Weights of a small transformer language model.
Size: 14 layers, width 768, 12 heads of 64 (3 for keys and values), MLP 2048 GeGLU.
Training: a variant of Muon for these matrices, 1136M tokens, 9711 steps.
Each number is 50 + 12 x the weight over its row's rms, rounded and kept within 0 to 99. Layers, rows and columns count from 0. The size before them is the row's rms in percent of the matrix's.

# up: layer 4 MLP up, 2048x768, rms 0.0776, rows 891-897, columns 320-383
# down: layer 4 MLP down (transposed), 2048x768, rms 0.133, rows 891-897, columns 320-383
# gate: layer 4 MLP gate, 2048x768, rms 0.0728, rows 892-898, columns 320-383
up891 103:50 46 52 48 50 42 38 65 37 33 50 52 57 36 58 54 22 43 69 54 68 57 44 61 38 71 45 78 60 59 33 28 73 39 59 54 45 32 65 33 48 47 40 42 58 43 56 53 55 40 34 53 28 34 49 40 50 37 39 54 48 36 42 66
down891 102:46 55 68 49 41 56 33 51 44 51 54 28 41 54 48 48 76 36 45 35 63 67 42 46 46 30 68 50 43 55 52 70 48 45 54 57 53 24 62 56 58 50 51 39 44 72 44 68 51 47 53 35 55 50 43 51 60 30 50 58 53 60 50 27
gate892 096:77 47 37 44 59 26 40 63 62 62 64 49 45 47 22 53 59 09 58 32 66 48 58 63 38 60 37 43 38 42 51 65 56 47 56 52 61 74 58 59 52 34 42 49 55 53 46 44 61 63 32 34 42 56 60 60 34 55 34 47 56 25 51 64
up892 090:65 60 51 43 28 49 70 70 57 82 50 29 41 45 43 36 60 51 54 55 53 61 41 58 70 43 38 60 50 62 49 60 40 33 38 55 57 46 58 38 70 10 52 44 51 40 36 45 33 59 53 50 47 66 45 58 48 61 50 38 29 68 57 58
down892 092:40 31 60 33 46 35 63 51 34 73 39 28 36 57 51 42 30 42 59 36 65 59 38 29 64 42 62 36 59 41 57 37 51 50 64 58 50 57 53 41 54 59 57 43 68 58 33 62 68 41 35 52 37 42 43 45 67 33 42 49 39 31 34 48
gate893 095:36 40 28 71 46 46 33 46 58 53 59 37 66 54 50 51 28 60 61 50 53 53 31 51 56 63 57 46 51 54 60 71 45 47 48 64 70 42 59 72 49 64 49 39 61 29 42 52 43 57 55 53 57 49 61 54 87 55 40 37 46 35 44 70
up893 091:51 35 57 29 50 46 72 49 49 37 49 38 41 58 60 64 44 45 60 47 34 73 43 72 60 71 66 31 21 40 55 56 50 40 47 43 70 50 56 76 58 58 34 40 55 40 60 45 34 39 61 55 47 67 54 60 72 55 29 60 62 50 38 43
down893 096:47 56 16 41 49 72 38 43 68 64 80 45 74 52 54 48 63 34 59 49 38 63 57 57 70 45 52 28 52 60 33 41 55 53 47 56 10 50 43 44 62 61 60 62 84 35 29 44 40 45 30 45 52 38 48 34 33 52 56 33 59 50 66 64
gate894 104:51 48 34 41 62 71 36 40 34 55 27 67 32 48 42 53 50 56 72 37 49 54 43 59 44 47 55 53 51 39 57 40 52 40 66 49 51 49 55 43 48 55 51 39 41 72 73 40 40 36 36 56 72 46 53 23 53 45 43 48 57 56 54 45
up894 102:67 49 44 54 60 37 71 50 89 37 48 39 48 64 59 48 55 26 55 75 61 28 41 42 57 33 63 39 52 41 47 51 76 42 49 35 50 70 65 49 59 64 43 59 71 43 51 65 65 54 48 44 42 49 53 63 35 41 33 81 49 53 39 37
down894 102:60 32 42 46 56 72 41 46 43 52 40 39 47 62 57 28 55 34 44 58 50 46 52 57 39 75 50 65 37 37 57 49 40 32 49 55 41 48 59 49 45 23 52 64 48 59 54 72 44 69 68 44 28 40 56 62 54 38 38 75 46 59 62 31
gate895 101:57 64 44 54 48 43 56 39 51 41 67 51 44 44 20 42 72 21 42 60 48 47 69 47 69 50 43 56 48 73 45 56 54 70 54 59 40 42 32 56 46 43 52 53 37 36 53 48 52 57 46 74 30 58 37 43 48 33 54 55 36 40 65 60
up895 100:45 34 70 75 66 47 52 48 38 38 43 51 50 48 64 51 39 71 60 35 49 30 80 36 47 62 48 52 48 55 51 70 48 59 77 35 52 62 63 49 55 42 24 37 52 39 44 58 57 52 50 80 34 45 49 49 55 64 47 55 45 55 51 45
down895 100:36 44 71 60 27 67 66 43 53 64 42 60 58 45 43 41 75 62 73 49 54 43 52 50 34 55 40 40 21 55 75 41 50 48 53 37 48 40 22 56 48 56 52 58 44 46 45 46 56 33 57 59 76 40 43 58 55 22 45 50 36 41 21 63
gate896 095:40 31 51 34 70 54 39 54 48 52 49 63 42 46 49 42 24 46 43 53 70 34 63 34 54 54 38 44 43 60 71 63 58 60 56 41 48 52 35 39 45 25 49 64 46 45 43 42 51 22 40 59 31 31 61 28 65 45 38 52 66 57 54 42
up896 092:55 56 53 56 59 56 64 39 45 44 52 61 39 24 31 47 53 62 37 39 62 53 40 48 36 50 33 55 54 45 45 62 44 48 50 59 62 32 60 55 32 41 55 46 59 66 34 43 52 51 51 49 42 58 30 38 40 57 58 56 38 54 41 40
down896 097:41 56 62 51 48 66 72 40 55 40 40 24 66 48 50 53 71 27 63 71 61 58 53 45 50 71 48 54 51 71 33 67 53 48 27 52 31 38 42 61 47 56 44 44 53 53 44 34 59 57 42 63 34 50 57 62 67 30 49 60 61 47 55 67
gate897 104:65 60 60 35 71 54 46 46 48 40 57 62 58 45 55 70 64 64 68 35 45 43 40 73 68 63 69 16 52 56 41 47 20 62 55 50 59 36 55 64 67 58 49 56 46 43 77 52 58 46 63 48 44 51 33 50 46 54 64 67 41 39 83 61
up897 101:60 28 48 40 45 28 44 62 59 49 35 43 43 61 43 51 51 25 29 51 38 64 49 23 41 54 39 31 30 51 49 66 46 48 64 34 50 54 50 35 45 66 48 53 53 51 67 26 57 63 42 48 61 52 71 54 44 63 48 61 58 57 40 48
down897 103:38 45 39 65 57 62 31 39 38 70 31 54 36 62 74 58 24 36 56 29 57 26 51 65 46 50 52 65 40 64 30 49 49 54 66 32 61 56 34 52 63 26 56 52 54 35 41 40 54 42 64 54 50 53 41 64 43 62 46 62 58 48 34 44
gate898 096:56 72 33 49 37 36 49 53 55 23 64 40 43 58 60 50 51 63 52 56 49 39 59 58 54 62 64 59 30 64 39 51 59 40 48 35 40 60 59 42 47 52 56 53 40 61 30 31 49 46 76 44 35 55 34 60 36 41 46 31 57 43 56 37